Weights of a small transformer language model: no biases in attention or MLP.
Each number is 128 + 32 x the weight over its row's rms, rounded and kept within 0 to 255. Layers, rows and columns count from 0. Numbers have three digits each. The size before them is the row's rms in percent of the matrix's.

# down: layer 5 MLP down (transposed), 3072x768, rms 0.0405, rows 2690-2789, columns 704-767
# up: layer 5 MLP up, 3072x768, rms 0.044, rows 2691-2790, columns 704-767
down2690 107:199163173156119159126135116089164200059079112154130124103097174162126168109093116092161054117164124076128136177188146143122103172140109181133136114126171090080180109147156116111085083137077124
up2691 104:102052118120081195120114121129119120149138100108084120138163127165087109134185140103143188178106116114158115106164089145116111169121159115107156145174114176079101099178164222105122110149078123
down2691 100:072112110144115088138097111118131119140089122127084146127082073112165107098150186145184112117114136129108068090124116156143054178119147104118102122127150144117127068204236111154097133141213144
up2692 097:108159096141129134174115136152179144129137107122115125098113163146055124077070194102205096108079120086151163116136137141143123131104137113154120131098129110118140144196102138129129138115061160
down2692 098:121136124136163098188140101133105152145091086117160096161135127111172067120092155136130093156138118161035037126158117140152174153135085148167189116082153063108191109125208127092149098093150094
up2693 096:131128110166229136142058186144133097155165140123080136102153142115162141161138073122136123113123134150204136153103158162123130182104120119085130122125143136170078154123128125099149146061093096
down2693 097:142088102176132110110139094142112196121152109114080106098135104137108180150128081121160161136089101116107078105114130101096113107108090109137061198092135176142152106136089145155125161092186058
up2694 102:153129166147073124176123095142155058083155108107116160124157138177133124124144107078125099156172122099151190202136126136137082128113091115130094117098126107092122121143128153117127121112153183
down2694 099:109167104124145172124148147185155165132145156115151109152127146116127104111133073195145131095082093115155135119083078097115123146117180152135119154116143042173096136123117160132096120105137144
up2695 095:111092144125076136143125153102144150109133135174153175172123195055129174142114198121104173141078127123107117142128103099129100121161101077069160101129142083087096098117200085124149158120098169
down2695 094:112107138132139068140121145154124125103146126128129112175137117107160108115087122089095104101166151121109102172128125090149110104108138175136115092054127163113091084110107188184095125098082120
up2696 094:139104105103107106141115117090200165137124131121070112128161137118127087140122163071105130152117118114145131096142154092195111180166088093086058105124095211173140159182189130110176120121148129
down2696 097:106140137109142194087143107124111137158134106199163136111149102101041148144118103121161158131148111075116096135209118088173151117140105111130173152111190100084114136153135071104136135163110067
up2697 098:119122122111125137135100092166154101179143114197072194181088137113076135127193114140137171106112093099110176097114121135165168165117153119104112072083158159146162097137125109162166114070126118
down2697 097:205142150064081074114039111069109097124145251072121126125094125091141069128109136132146096117121126152141108130132197094157133106110148095115126088128104113064141149095103075123134176185101176
up2698 118:122088153145081146064095117155124086164124096116128137155122116124159093170147102131133103157126125142052130222139152147131080140163157105191138129144102090145071107145165161116137124116108118
down2698 102:113140161196081122104128097124162106094152097134128090090145136123132182096133156106152127205157158155129112099118162178136074177160140162141101128169097189119107091151143177142093097159121105
up2699 108:127104166108086163132091169137119130100139122143113130126134128174139135128154125122120153128107124163123099117142160159117147127119149125091129109131111117131128167101216073070132173137105146
down2699 106:139139109167184184156082076130161190203098139105110092144136190099106147141072091119094121098192074163168083111110108147117162151155209139137165113113117145123107109195067143130097090134098131
up2700 103:133110081067136121113110131105121107121171180177092180105127136092076113147125123156098177138075126137167199118161161181101117167123153163143142107116117093131055119108129131093121069070122159
down2700 101:156148075083108126211159106080147103170070160125066121096080069076139145123141168114109137165156146107146154158128180116148157100099171061140106129120134135177147125127111110132159142127146132
up2701 105:166137116077132137150057166153098163069125158125118098100043146148160105155135077136165161131134090146063174127130145152156111111186110154118152120138087092143107111132104122151110055030138139
down2701 102:195132096172118114073116151137167148094156179102164115184139106147105148145113146113087123087126097114072089076125101118131112134159106103097150117153096189068166095091126121118152138182192114
up2702 096:057135176143072114159124146125103098146139118092080109107130166147131107163153139121182090160071138116151202187172184113199107111138150105112165133113141202117127108138126070085195151123112140
down2702 101:151134133124182131131176152176067107112115178195091141100161093156180126173116110120157100104155157133109147137103116142112105130090081210130146113127114173107157142149093062134141105154184143
up2703 093:138153092125120127155113115139122105110185140117084154116058169115137147102141157118124080145157078174173082114127138099157140118170136155084168141140114104162103141148160152166143040082089146
down2703 095:098132121072114179130136066107144104140132108118116148087093165141119131157143165183129150154120132136118118112125138135155087162148085127126061180144210170146134175049134144135146106110142106
up2704 113:087158135104176171136150080137079074106122123116122090130118143138116173178144117164121146193165092176122153128184188148130097144118106131125155126092118083047033162095154115151215119108155098
down2704 114:152143118103123072094133072053142083126114093171135179133113075175126113092140157176119122090085120126140078085076160139134178116159184119148102161172217079156154098146155121175105075173145060
up2705 102:173168137141115083089043163148069136092117136131156178122078125078079177173175158097177140144121109106163137189189159164168075140101093125128082101063113115157129142173141124122143046157109100
down2705 100:111159119141100131135143167120176141097100123117120175110119118116144154122147098103109131072145070139109146154141109110144132174122087134134091067169130101116186126233155140137133076149189104
up2706 100:167135123126114085140108074180145155063173091123163102144107116088180152190179110099177193102180140143117139111173175096127114147121086100124154073069143178200076111108145188140149138089064196
down2706 102:141175129109079154146090178111153080171081130139122120147118120183106132133131146190176137192135203127176083113090171063104130146091195152091130127136156136098137154176127178118087072173115138
up2707 093:132139161114111144049096104127168128079172097174157158121105152096127125143147096135128160165140122123126137159130103084146131158161123154121123085113080157106096115128177139080231109103122168
down2707 093:155165145163151095117095148083090153137134135132135085144136137119139143124123128166157130111160178142165178133172134080104139147149147131143089129155149118113101178155112139102112124176059126
up2708 113:111139147098150140076084102158100157177096173102085208205107130183148098166091170095150121057118113148129142150115117178120086125105149097103139099072112131159076094117182129162151113146122133
down2708 110:131149121182129139074170203102110123092067154090073176135100105112165151150159089030151150157176169116109099128139126109146160172126130076129118130078093156077129133114150149159109062171080123
up2709 106:147145098130067121163103134149104108042191043185111151113129168161163126141028130177169150107142096163154117148139123135105045169151178134169115104139079140142057066125116128138155133172101167
down2709 107:137120090083114152113133164102203122137123114084114132074166146142095152130124115158103146097102159139174154120179114129091155121058057198178105123148159087118120167127137073175121108199162064
up2710 095:194067149135088112129154181120129087132173119178126135113181219103206136196141121050153143154128100140228130134147140139142092164139146094118082073141085150157050151123145095102164092153076189
down2710 098:130113125150159110145117074132113158202108118181118089104135146129171157084129167172091173180077167069159135106075122083167116132139167093098109128180107152196110125124112144084146129148127116
up2711 093:106152082088131175136075117121117115164106104095108194150124114113133163122080082120198115174161122102171099125125098114115079099145160118093140147117096121092096143177123119126176126100135133
down2711 097:091109139075136091117119101103115145065080134141108095193161131098098107149107130093145119135030143166112081121158070106117079166148133039173133158111145138150126117111166170117095103150141180
up2712 097:143147093171054139120138147147107156097107123133122222161114138131131086177130121124114142168134149123105180144127138170111159169176080206133154137152120126185110196127127090091131076126130170
down2712 099:131131100106186097210123087123181065119087122165056085114131110134150142138102083143117131163117139078170097210152094051154172080115175081184154137130154114130132163126148161191147080177101146
up2713 102:137153127123133111124100139135140122125162108110150161109144194123154160134148138171115110143117135176159115126100107146165161108094132086057191086154120076171114077181077174145124087143099074
down2713 099:099115123124152145158207081074099129148104141171107099150106167119171116162143130174110138134111096122155108118078156123141175071131132087120148111080096096053088178164108150152089100113159144
up2714 083:174139053113158130160121112120072139127120104150154169121113153136103102123171148157148072121083095155103121114149091090099097115127128165126085136184106123089165129150138121111137144110129097
down2714 089:108117096128146127083084093118055142134176131124083145109124175149103151108086113125161056149124124090116171124207138114104091102160134145146100100077154119091146166129105164128130105175104102
up2715 101:165149150065110147161161095144203119135077153114137118191095129140109134109170184188176121189130129113063191091142129171118098162142085181111107069154127142186139137112143134167164128143082096
down2715 097:145150172111144105125114077110132127107127151114095171141135102111144142124128131137166122125121116131150153114118118093160146098171114189146109083128099113091158132111159141098224066163120149
up2716 099:108052179119112175140146105125112107139159084105093193127153150068170135121112164106143181128140100119193122154172128140183138167135170140134152134128127103098111146097147166108146142084167130
down2716 097:178165098145094120180134143135166169143092145141062140143115115155128092102043076096122172155154109079161179116142155089183163162132161118098139104176181056130124127138074116122172062093169132
up2717 099:151144071093145189126128042116097125030152152158142162194092142139148120125094129124162089150113147112115086162162166111176087123092153076118108132140094138102139067128165168159158160164115133
down2717 101:098191106090115106117113083149137150155150171080139186067096095125127174081118098167130163154122123079105056046068120112116063118143093088176171137130136161125099146137135127081129125142162098
up2718 104:122065147125110147115122141144143126167147150129150122132114134102123087125118079126123123150150100143118126174103123110159094135116161175107063104102110120121096153083155177130169120085165142
down2718 104:152128117110106135106107125171111162108089169120113062118120142115188137144111130129176154084074134115133101169132170185136143112073140119139159122126158139148115108133035135163121122141092104
up2719 105:139170110081120154108132084131134143149190159163102181095144140092137118092122127141122139150124105107141123165062176133135086170138118145081114105096110120163105104169154096136153174076150134
down2719 104:136154149109134096119103099154139115132192141125109066117174138111121118140171127126070173050120103131132141159128155078071133107107147051131101090125131098109097080090102120167190133113145112
up2720 092:102138179108128125136115132146131119160087149151134150123097163127102111110070137147156107101126120129150082130103137156157076142148107079097065124047123166151137122124124135126111129146112070
down2720 097:191118153094084145107133139095148164160131137171177145101134087054133116194160146113160127124121171189157101120137115132066125109076140168123130124051175117098152140047104118092142147178127154
up2721 112:118141140099137173158107124169172118193112129168088115118117120094175106134148143148123118181183081163143180178113115144148086154091141114076135091115148115105128128138147107067168110094130084
down2721 113:146180153113057109114088103136084139122172130148173162126054137136121126099100173169135109155075107108148171140126112133167136107113041148155085093152115160124070108087082064108068169136124139
up2722 118:145188152159115131093135080153074140093143108202039132141169126141132132127117156157128181179135132130139207171149108127087087125099131131153104115110128070130133093162086149162156143132151148
down2722 113:185134060136185131161093108031171197101123130146171085180176167113105131117112068098163155149152109029136173186114072100136137150118125126154127155123117097145113104146124058108166141150118209
up2723 100:160098151101115107068066151127137148061132073128127158124137157067128125129141102147101101145083079131121152181110156116138093168139149135047139135122102191105106132217217148146157131094144107
down2723 099:112117121154200149091122162096187175120121125080129092190079175125107131152089137102153128137125119085114119144202092132151142155152068120163106067108147108158137163058070129173114149171080179
up2724 099:103123130127069145080143113161170157157163096136128117081127168135135132170151130145118125145106101159172119130100125126091146142160137112133172135053125157136177140194131138117103129117041106
down2724 101:097162110163110115120116100101062150146126098102199159158134141084131038197116104105116070124133127138126213199149093105128162226151147152102203138174129138088123081205149079160138099104173129
up2725 116:179099131066106145149126148131166095132122112158135187149143124141092111164161208174139173135125129079160130131148152136121144106129108076088161092131057081137122128081105161088131117105110156
down2725 112:066143134140080137085143108164107120143099095136066113145146123127157108149109168103179127095142080118129171088102070122144163122128117121136102175154118166116162113122122119109145071118128122
up2726 099:128072167104144167117119094161191167111099088148153142169114101125119130121132151135107112174138132128129185159100109109150034173135117093137160119140116102117130120167161106132183131100098131
down2726 096:116148127167119110156124054083165117162132146126192138109069150129144097113091101127129113142159154125155094101141160131101120144139044152207130150111080136125136128114104157140138110120174127
up2727 104:124091126111170115183145095144177126113132112148165160175091113118130199116158157069169128155133119155104196158157164124192109180074084065106133127110127108116141107159166114194153129120091168
down2727 103:104187138091153086160139105088122135104160058119124199145145070100125083104083070139123132232084143136118117097129164132120152142154091114105137145103183202130091166123096133168156138069136077
up2728 103:165117115095163159142067063122118142151115134178108137093150195117138125127174084166207096116135135063123153140129113084098075157140157137114108161148134156136204133159115112095254144020113138
down2728 101:093124084120101131194145077118141134123155175119143134139158188126058110093129060192079068150129187134109127106127133111108132129071144150115091150143125122121122124116119155148136152138163131
up2729 104:128116171121090090100136127157128126126186132211062114161126175128178171095101196111187125147168119195179085147085184116159073181088096165112142077098125073145087110109162105108200137164104165
down2729 103:055136141097137166117215150124089160151132091112115127121094106147161166209151090147124126068079098168089095176120130176108179108192148125117140136179130192148144116186134202152099116142113130
up2730 099:127130132121138162162130122097149140153070170147165152089131077130117166136114167191145078159054127127108129146105172087126086106086150179087155147096159098146104112189117142115134145066184093
down2730 102:124108191147151051108122179128127124081078121122138089148128101100088151116125083157174157163156176142126119106129173152173086151076173089138112127158096110093124157098126102122181082116142117
up2731 105:133173094128114155134148117116161113120095098118113139171123098120126142169092133154132094094139137119131105111091153156174144146164163137160072063081118115146145176102109135135144104106119206
down2731 103:118072164090182142121119111113074152153171156145125141089179143137207182131160098139111184142078067190148155125152090108090123058172171165110093127138125150158142130097128138130105153138168091
up2732 100:131164135127175205090115159176098114082166126114137148180073136122106132150163107149146137170067139106133171134131176167129111110163219149172171094129130105131095127157115119113118156120081177
down2732 102:117128144130123150115127090130121134122175113132180177167090095093094140139133120059152124141124116082139097182108146156132174076175186098193137151095178111092152079113097133114084140092129106
up2733 114:153136120135124150105101088075085129144168094122075135104162104100135098140084119083146092137134065058094088175084107087170125173137144178120131133102107176124108166161144129145135129058180150
down2733 109:149069103152098114110116098121091149160119092090060090095144154122138112144191102073156099134121173134099048162151164027132105064104069107089180083144110128160144076140096104174141059138083115
up2734 104:152147083136142221115056143100105140112152127156140192109112148113137114125149106111096142167162088111155140151157056100117082184134109169137150064188072090158145126182086176097164074097181146
down2734 097:104078127124168092154088096091170130168177075130106067155143150107104137101126171137134172112183119129162194139096141121077081184178123154109135162089239162101129073167132157103144173174148178
up2735 098:152077126099102156104066183149096142147130132137137152104126163134115090132106165099141162103084108090174148129147103176142087135162162097157079160117124163203132092122214114120161130126124118
down2735 096:129151150151091136059103100115109137113079132125122144138116132145091122137065117148147105131117108134093154060102109169141117105140146189125143230133128163154133166114167152068145098171136122
up2736 100:128124145097134138127172139178178059090100074129072145115107108120100145169155158142104171113159113112115146189165179146132117127185101150154117095103110120182090156135126167114111056159150120
down2736 100:141169163174094157052115105172089150214139095123122124126096178112168159125100156142076167121168096154137091152092129185115119090177111118150177198142157142199104098178095173115198104157154100
up2737 101:163134136099070164121113183190147162154082129152109133120174125108113080112138143115209186094175148108147195132134092188165084119128116085082184093114113182190146035187056155141141037169154107
down2737 102:149128075149121111167128172081149163096138126133085096134149077125108153103064138102079112120170134135139124161155132117125171102149136070134188148109120166189132146140127204126099142070036090
up2738 095:196070130142154120132138172171161180089085136158131125074133138081116183123128133150142120130178133090182147109130122106122142146117156165090155094143103095164181120156109076149110134105155135
down2738 098:148109137154103149129148108102080113174181083094156120138127109150086129110137147139123158106063132141125152167092155143152152142110126089084170203185089139111101142100103125074158172109073118
up2739 108:117139166099075158106086114186146099138126173179132135144155152136118081129152166119091014094109103089094114154110154117116067118112172151087157116142077111116136065144159219095164135165116121
down2739 104:158114089164093160121192134091101165115127111126103122160153158127175106148108130137176165119122141122200091144184100180137182115189093134097179163095077129122119143112055128143130098066098114
up2740 108:123105120085121110090064114110149180147115114106085112120165132089099070157116119145188140116136072134114147123162135189114108091135154135135130074126161122095092143148113102108134119081080112
down2740 107:134051177104135154105118146179135132060136154072107083123136161113109105129128159112165133117117183138099107156125134102166112122156130089128117093118148114186137097136096090112128044140168129
up2741 099:139086193128091108157136150153166100137123166143144141174087169113144109068083173090078168131072117158111144153100085074102098166176129170058079127145092125117113116158115169105194118117114111
down2741 099:138132119154147124122147193141121110142059107131148111194102139198158175111123211101119102100080153138104111037142083109095168105128101159139104134154073065127122075108143128101136148165084169
up2742 106:107175145098129163168082123150175133170117148148136180114175129067088146154145130128144132166125127131144100136189176110120120186121152112086146148152116166134132146113139163094180129146131135
down2742 101:110134108141083135087147164080083092106164160092038172163130081105116120153117066092074081139134112123154109109096131063156101128114117108151167158216113138094067157145126094091106096148135184
up2743 085:161189110062096163155163109183125094125142106168118168118120087129174117125206132089094103150143146103168120182194072129130101124144170120116100119080134149153146127147160121147135139081161103
down2743 093:136083176185141126150131182141103116202109116106111090139052171098121186154150130158163179111143168122177164125110096122130153136106140136069093124168172138153107126159125090156138087156117138
up2744 109:141117138116082117142097109137112133143115177148080142167128115119164116121188184180150144152108112135147163120138156114156088163095168106080173101083119111141080119157145159140122083117085084
down2744 107:176064130199188153162127094155113159195116070102129153140132144116170005140143136119125171108156139139093127110125149137103175125099164027201083177167154080120125157115091101161141140190135113
up2745 098:139091093091136153160145121084164120108102036150161160103148109102144139115162110143144108122165144148131223128096161109141172203107069122121101024192142172116106062139134106201192126149094155
down2745 100:113124183103076108198181172099117131125134147163136200124144142178191156078116131075117148172096120192110142119131125167128136115117109126107073188118121203071079079117133125166115157137150090
up2746 101:193130090161175127139172120103099123103189106155134214171112064131169125140165155134131119134074104132135087186118143141131144151098135112108130114105106043124106106150170096172142079084151171
down2746 101:142108084141079103112170154129095053136093076137187102120136207128132143142137145162118140139103114112104087138112114186163139076127096136137165120166116079139153105154099193064099098179115150
up2747 100:147129127165167175163126174181121158108151113103097157127194172104082117103075145118140188155125126081155176190103175160142139158134079155127093077148100134131153163094111104122126098088100169
down2747 101:097083076104100131137123141109126065056098134111103144168142044138149140121106172183121136126189125145140073133079118111124093094115105154187089109099176147129163109128116149153169142110152085
up2748 089:139153108134150113133171088170103087110160085142110149080162119080116158060116114151103196133117121182166104165105192123126145153116139157097114077105135064096039128147139113072144073099149200
down2748 090:130145144162117149119129100122117159098094166121119158118081121123172146151121118130132104138097134079104109095155102137116125178118105125113140178180075176161200107139129156171154150162114087
up2749 116:161106112091156140125122215138128127183106194160135154119131103171153079107123171146167159081082122171111091152112129107112156145131147143097113064113112160116144081135136146199095152123123130
down2749 112:135108132091141103139100144133157123110129127136147081133127068087162116157164093152137108107110149179129131121141108113110103127140138164107097106132104127172184104203135178123098085164119137
up2750 111:153106093132057119113204136098123156123184125085109124130115089138119099132158134138118121096161133155083173129119091079187029138161182159181190078109143103094099103163138136126163108153176144
down2750 106:167125189143145091124107141089132161108128118130133099160121095135152171122149140086161120144114178192100091096156154141088171170179116061129186218170080177146157098172088113112131063109112116
up2751 107:102165202129123102135117144111121087096187116121074143148123071087113208123160130157142097160098145114196092174168092171193092216148124126115113147063041134083114134147144139102130131112150091
down2751 107:128129165132106101156142135127161122127193096168156092128124105117142165129193104136114104160100145114101162080142155140123074093150085128181110129062130184099138070123143150080124136149146168
up2752 100:149140170072118126081143096180115113132081146163117141152189089086119083139101134087106119119166109084117105119205076169103113133116125148103102052128095085172063156166174116169177130104147145
down2752 101:142130127092121149105219149108058101140111150106161104200118123124110115139138123118105153104116084141093056104127113153182187074166123112148094115098140110116195134150125164150073124101125102
up2753 100:143079091138116184150123060146105133161121113136108173149164112159164129176130096138156106129142119139087168188108144133111043120112096136128183114145155111098117173131175129167151128137109136
down2753 100:123147114157159107106143138160139092069093133128196106167110149112096149068082195116116153085114079135117169109109136136106141137168086143111092181174097147164142114181124054181092142070105055
up2754 103:108067089059105166132145138113156130077145148104092128120100129131163129164133136156148119161145116077129105124149175100104086161110082137132166046180130152105092150108133147160113132092150090
down2754 105:152182158078098160137147115119098098107148146107111152125116095089123107144125146125139207163151167111160127122076073066151113102146159153105123094122115188168147156126132150123139113078188120
up2755 091:073132088088131116166113120132135126127133087168126139206184118150148089186158148119119106133125136102110161153164099092159147137112186090110155132107162101096153146180125202114111146099108193
down2755 093:123129122123082164151156134161139112119141122102126084114112130135116086107076110119111094095186090153123088099129116140095124135128067107124071053085146123121174110127120082168153147142113138
up2756 110:098091123065098151134130095163183119155160113179086166087105158171125143151142123133224133090132130056133177142111129146126137164085121069130137043143108100182080048161192110128163091133105141
down2756 106:170113117108175153097174088090151096146117121130026133160171171197091179118109116146094120127168150106104140138124117086141117103172181127113109066166089116091100116118172087142117142145139083
up2757 101:178154084069126156114151078111118140116174124166091121139110083098146115133114120112151140150153058112149161111175094136184093123163175135139101059085160061136109100139099185119131124066120117
down2757 102:094160092108136150110067156079075124126135138153091109124092133184117090099180055133155099134135107090124057093153175114102200088117162153112104144160153121116168132117144122168168103116105170
up2758 100:147115146097114141134091183143121101173189056162151141166165125105129131178127180105111062116154132087132105136141169120126094124127109075050109127103149174154141065118126099170109140126062146
down2758 100:111107089143136145126144127158113095148142177118140106107088121151058123145149154148108067126172086107138192151116135147103163136167144088163171142152130107090133053106160085089130130110081104
up2759 113:161101135092113139089141107141174118070123101154091118099149130118139148097109081099107168083145114126130150154177102104170069100148109116112161082174094183151125045167100195086147054092188094
down2759 108:119128060125136063147081089083131110145130148100087085150121114091093120166157116161146147127138136095085120125168123055104067102112078116168187082156126154152155153146120163168132071082087092
up2760 105:190076106059133179108117145127105141092153142109125110151132101092097103172129104095138169125108060115119179134150128154120116160141136131163160097147074154080112125095125154146139120152117095
down2760 103:143161152123142109135136108090100176121116035076115129159085131155183156095143152088141112117124151098135136080210103154156163120119095135141151147145134065152123070176182117129106185132182148
up2761 101:137148113131193161144104176117150142149120138180141172140047105147104092145138235052099142095121158105135157146140162138123149107113104061088136144100108068174094132146119136149130131104084130
down2761 100:179094167156146175201164157093151166169137102093108095077117153127160165150146147106135119150168173173085143116126138065134119132124120175151121175115109101083139108069156083171131132193164086
up2762 108:092108139017084180108101129111145166098124128183125143172137070099139118189142097147165082083112140099124155153110187095136128117101067109115121103124146055125119138131082142173142124154113097
down2762 107:154101078084117138122200133087121103094141134105021097127072172107201127158111099102140074145104056130069215098147147108113141163135078106093104049126101142116108164160189143104177107099222166
up2763 100:159100186061161143165140142100115167155126166188081138126145084154104183152105198201188161124143100143150131182120102155114116137135127136092099111059151089182085171192100206074140118110092085
down2763 102:077121141102109060172157109148082126168181111084082098119123113088128165097135135152073078121111126047126145115072159189103161167156103138077135146134167131119144172134165134194117163181161121
up2764 094:153154172109077115137129110098151068140151071136177158141126101117085139102108134142130117137089117112126149114050122135086101151203093147151145144135119136154125154133070094118102120141107163
down2764 098:189102177132129110145180141132138113131167137144138166078087070128084105195088148148101152118166099181117106093129079167150090212084136162163162130171146107148126149127094123114093160130103139
up2765 105:126055118127117136164134119186150139096137119113144157115118161107127118102105167131149122149177113137104176136180154085140075158065138108113127150137085142153123047151121111026132117148145109
down2765 102:081203099200173127065081155157074166127151124137113116127130158126144124126150103115102100148154108127146103098117134123144121101104138106189046140125142116115161156128119196142101129117172103
up2766 095:144159102097170213091187135125152134086122143180087176123046109180117133161156147175164159130107109168114158076134130082117112119115161086112163065070143078135154138158130122123201123158134146
down2766 098:168155134112099145109117156069077146125082113139106107153137069161127121132100136137144146112093081101096133120158124127105134181138127104167120152100097147102145107116124117118176120190146098
up2767 090:100149099168123104106121170142106126139178145182100186151063150127144154105144112069132099147187085167084115101108160153160144189112122143123154131143121095132107131180158134141140083125148121
down2767 090:132097167155102153164127128050120114121088136144104104077129103172071153129108167160148111164077155120203156107080127160039114094129081126130118182086126119133163093114151144155185173092154061
up2768 103:147144121123095197075083097147119089110119165140111142166134117167110120185174197132142137133120139092095159167108080147133126127130130065119145101131144148083088168150123116111153181085108092
down2768 104:097104098050164170102132130126166073156162166150132125113097131120188105107104210146139142124128160093168074121113146089125120121144092125119089095132142082151154122162082122148083124160067144
up2769 104:154162101128143142103177086066125138076105126134097130187112127057120128176069137140233170172122084156096147129111221099152088214168159101160124125126069072168086140192130150165160144081177134
down2769 102:093085107103104125096132122181165143070114164140129076090110139140155131111176147163160125140135111156152106152134081172159157111161122141124110119130146128107144097097129153137089120130167144
up2770 092:136140119167163111163128130108118103097166101122077165122116101128139132151134128187133150146108109156128147204181173130178132192157140101162122161147107098178143152110094106124169113130047169
down2770 094:179117116192186107178122134179157152166095113093129128102058149110056160126124138153201131083090101122145139115135176198098108104099128122112115140082142095118100112180150171159134091130152152
up2771 109:112155160111099140108133129100101115157130127058055105144124140136154128145129132096213131147049077206102138108152108174150133168174156132127175111150121120079122120144166146125126107053089129
down2771 106:123105138146059132178099118157120143117146098127147133100076105084171129103161210125139116129112131124100151120140141073114101119145115172135108126091123120148152183154166165060126132137162075
up2772 100:122088170141137169158151153139088150137110106144138136066173164139139086187142115100141101100149102169122140169157112135177140161164133129115099161094145126115145124198151111078148151095164135
down2772 101:120152100181190095141154140146121093142101187153119119131089193136188176188156136083148102153175130151109074139103124123108134101188092098216149153135162150123158095148109097118136183067162133
up2773 107:127144119170131111057141153093140087140121109163121137102114106108152161127078180168115145098168088130118164195111086120140109138107155110101131146121147159109072087153168149148152131129099124
down2773 105:159127163117093093104128124141172091140090144137126111159065056172079107077144137128192165130111146068131126180099143063117113130095110116128070146113170090201114085153113125097120188121144158
up2774 101:135117155147200096102132152132140121169123150130060106147122112093170168074163129107137117145124155151116160179065105056164131186122178151068174133153089134116137138203138159096154071173120139
down2774 102:145131119133141182157152201169169108130195120148117132155115139152075126104119136142141124094150108148125114130177147172163122147134110111177143143127053106094179101110148127102123098095171116
up2775 102:098147116108147107146165163126117096141169120201126118164120125077122156180181111113129129124139126137089127164156082151159129145133135092149100112052168111150126132133165150144101122052123123
down2775 101:129139073117159163164109150135112129158120122173127156144124130119181166133139106141116146091139149177105071077143161130111103131091075129052140179100116143176131154188131165094122143154088126
up2776 101:099134085114101125144183139086109184128101098132132093106119176172079150154160157082129145080179100172150130150159126119081109155100156082100162118076132193089116126197078129137144087106094199
down2776 101:135126136150171176103150124112145135089098138156104151140081109091145084104168128190110180189074115095118146167123140174150140120142152112193088179137129137100132124108161132120117118169103110
up2777 106:170128195119132115163090091150108118111145054120162110040126144073165131159109104090124170122094122142156175184128151094106117185082054139128112143129140161096138142158104108107119137135124126
down2777 103:088158116156148124137078058098117153133126104142157154077166117189158093102106126159113175061070084133130168150155129100108059097128132146096156166099136121125079128218134057078154099099141145
up2778 090:160134143016141175114108145111103122091065077149184116099156168203131083076145181116131081107089103176090130159099129172139127145097148156093132122200115169093085074102176150140153118148180153
down2778 092:195091188139167136144158109188158094140116095112117154071129148138133220145135116138093137130083121170091156144136109129106162111144121083085191098150138083119115103088095090109130141128126147
up2779 099:190115134085147125116191110135106158176131128185122116147100158110173151137188085049100098082137150067150159207120130116158131190048163125121153117071140114163106132131133103112129131109161197
down2779 102:133085165103069127139203096124150169105115106120153120184138112102116133131185100130115177123087117207062155130138139135069142120176124139125173165140176129080130124112091118158089087099056157
up2780 089:101106160127093134090078100108136123158140077115084145103179146153114114101144143118108125086106130111116171144104095148143141156117127134137117145072119121132142161147096132146123139099159131
down2780 095:139129161121127102129186133179164147108137133160148119105139114127044127139134160118159129106097143222073089130196168176148145160091117041112117167115045130116160114065052153151113117125162106
up2781 105:151093090130169108118093126124103137128104108132107090143154108163078127102162126152161128113094114120105103170172129115090108135128146132116131107096119158123140128173090103169149161141079100
down2781 105:078159137083091149100115078181138121122095116162137164113154137116131181095143146125150085137134186169082065127131194112117146130134139142154088120093071160111125125182187214102141101173121117
up2782 099:149123165159107102134141135152158116089132094137068132151091183135148130066192168133111166098084117145106188120124066119118101131117213137139138143106136093141173138135124090095169144153153124
down2782 102:138169113154153106119136164179137122137151110127078117105109163136164163106116111119097104105119164161087154089135064142158128159083094144169162137115062146085120168103132120073119112133127151
up2783 102:130070101121130126095180130093099103156137120152122148138078134148124157124161111155186157113127119112147158158162177165145148249109137154121126116133052093144097113190120150094153082077092148
down2783 100:157214131175082161144164167118106125177121153149140085099146114102134109117174108094114165128114151135134064129116149123101096065193171087111110250130121120102095144101126182116095106142158121
up2784 097:115123138092114123133152185104102181122166122207100121121202145193129142126108168159181086160163109158153155148113140102157073150174103104071167118116121163178126158173185081071132119153078163
down2784 098:169187121125099186199119136120127068045136124101129117105153053146049216131107142156055150126124115172093149155189105156068126055149088126121088090155096115102103168108141146112126147167127090
up2785 111:199130133091150217167089121086111155143186094125069098114184102159095132141163138132137129134197105090111104125144163111161065168177158155068116116132097134082105124103128149117158120056153146
down2785 100:117072043195146162144189080100173112132121053121146113099137196148097104117168103158129142102141123124147107098115146098137147130143123058142142163175130130077112095127136025105132197132193106
up2786 103:196061144169100137105141034109074061122166163174111123120110083144123076185138113083118155084080113195111160092160144151133117151122115181128098127118126105182123135113150113124136151054033161
down2786 103:061120172093192142109151144095092117121110138127135102146052156105167145130101150060100127169111159172107142162125129123103086128114127062140156112142148107130168085117081127109115078148130198
up2787 100:137141174112099155103125078220174101094082125225114177155098118103156121135112110159097116149084161117092072143140108165077105131167127139150110104126102059187057125120089094143169130136097157
down2787 100:132120098109093136102152133096160134102078089085164120156163138088071155131138165150152128094125166170129177132133152154129081106081144168119187083122127114171097083123146179096116083175099196
up2788 101:088127146094136130167117157099123150137123130178127131134105078116088112204099134112165152153151110103122104116086199148135118190187173191086138137179102092170094125149043150084166132108143125
down2788 103:124171179042149168154143067158127147082101176108150142137107121086178116191168134119133084083114148175077112194226095144137079146095134061166159167133190138090108107155110158183132089115122133
up2789 104:149084107108174112088154128079164114085082151191092125115107130096133161153120081103143152084135123158171229093162168125122141145140150140112088082058145095147123117130129170081129074159177230
down2789 102:200171172160189124163134070107150185102086126107151107120121108179127082130185051139147133127137107194180122083087153091068131112093136159077141142148089089193114173136151199136156117148113110
up2790 096:147102151101097127110083096133138095146088136160091108157059158134208119171095142090144175120137127118139154159133198154164076120152110077116128095147127134134120165148150166187172127145141135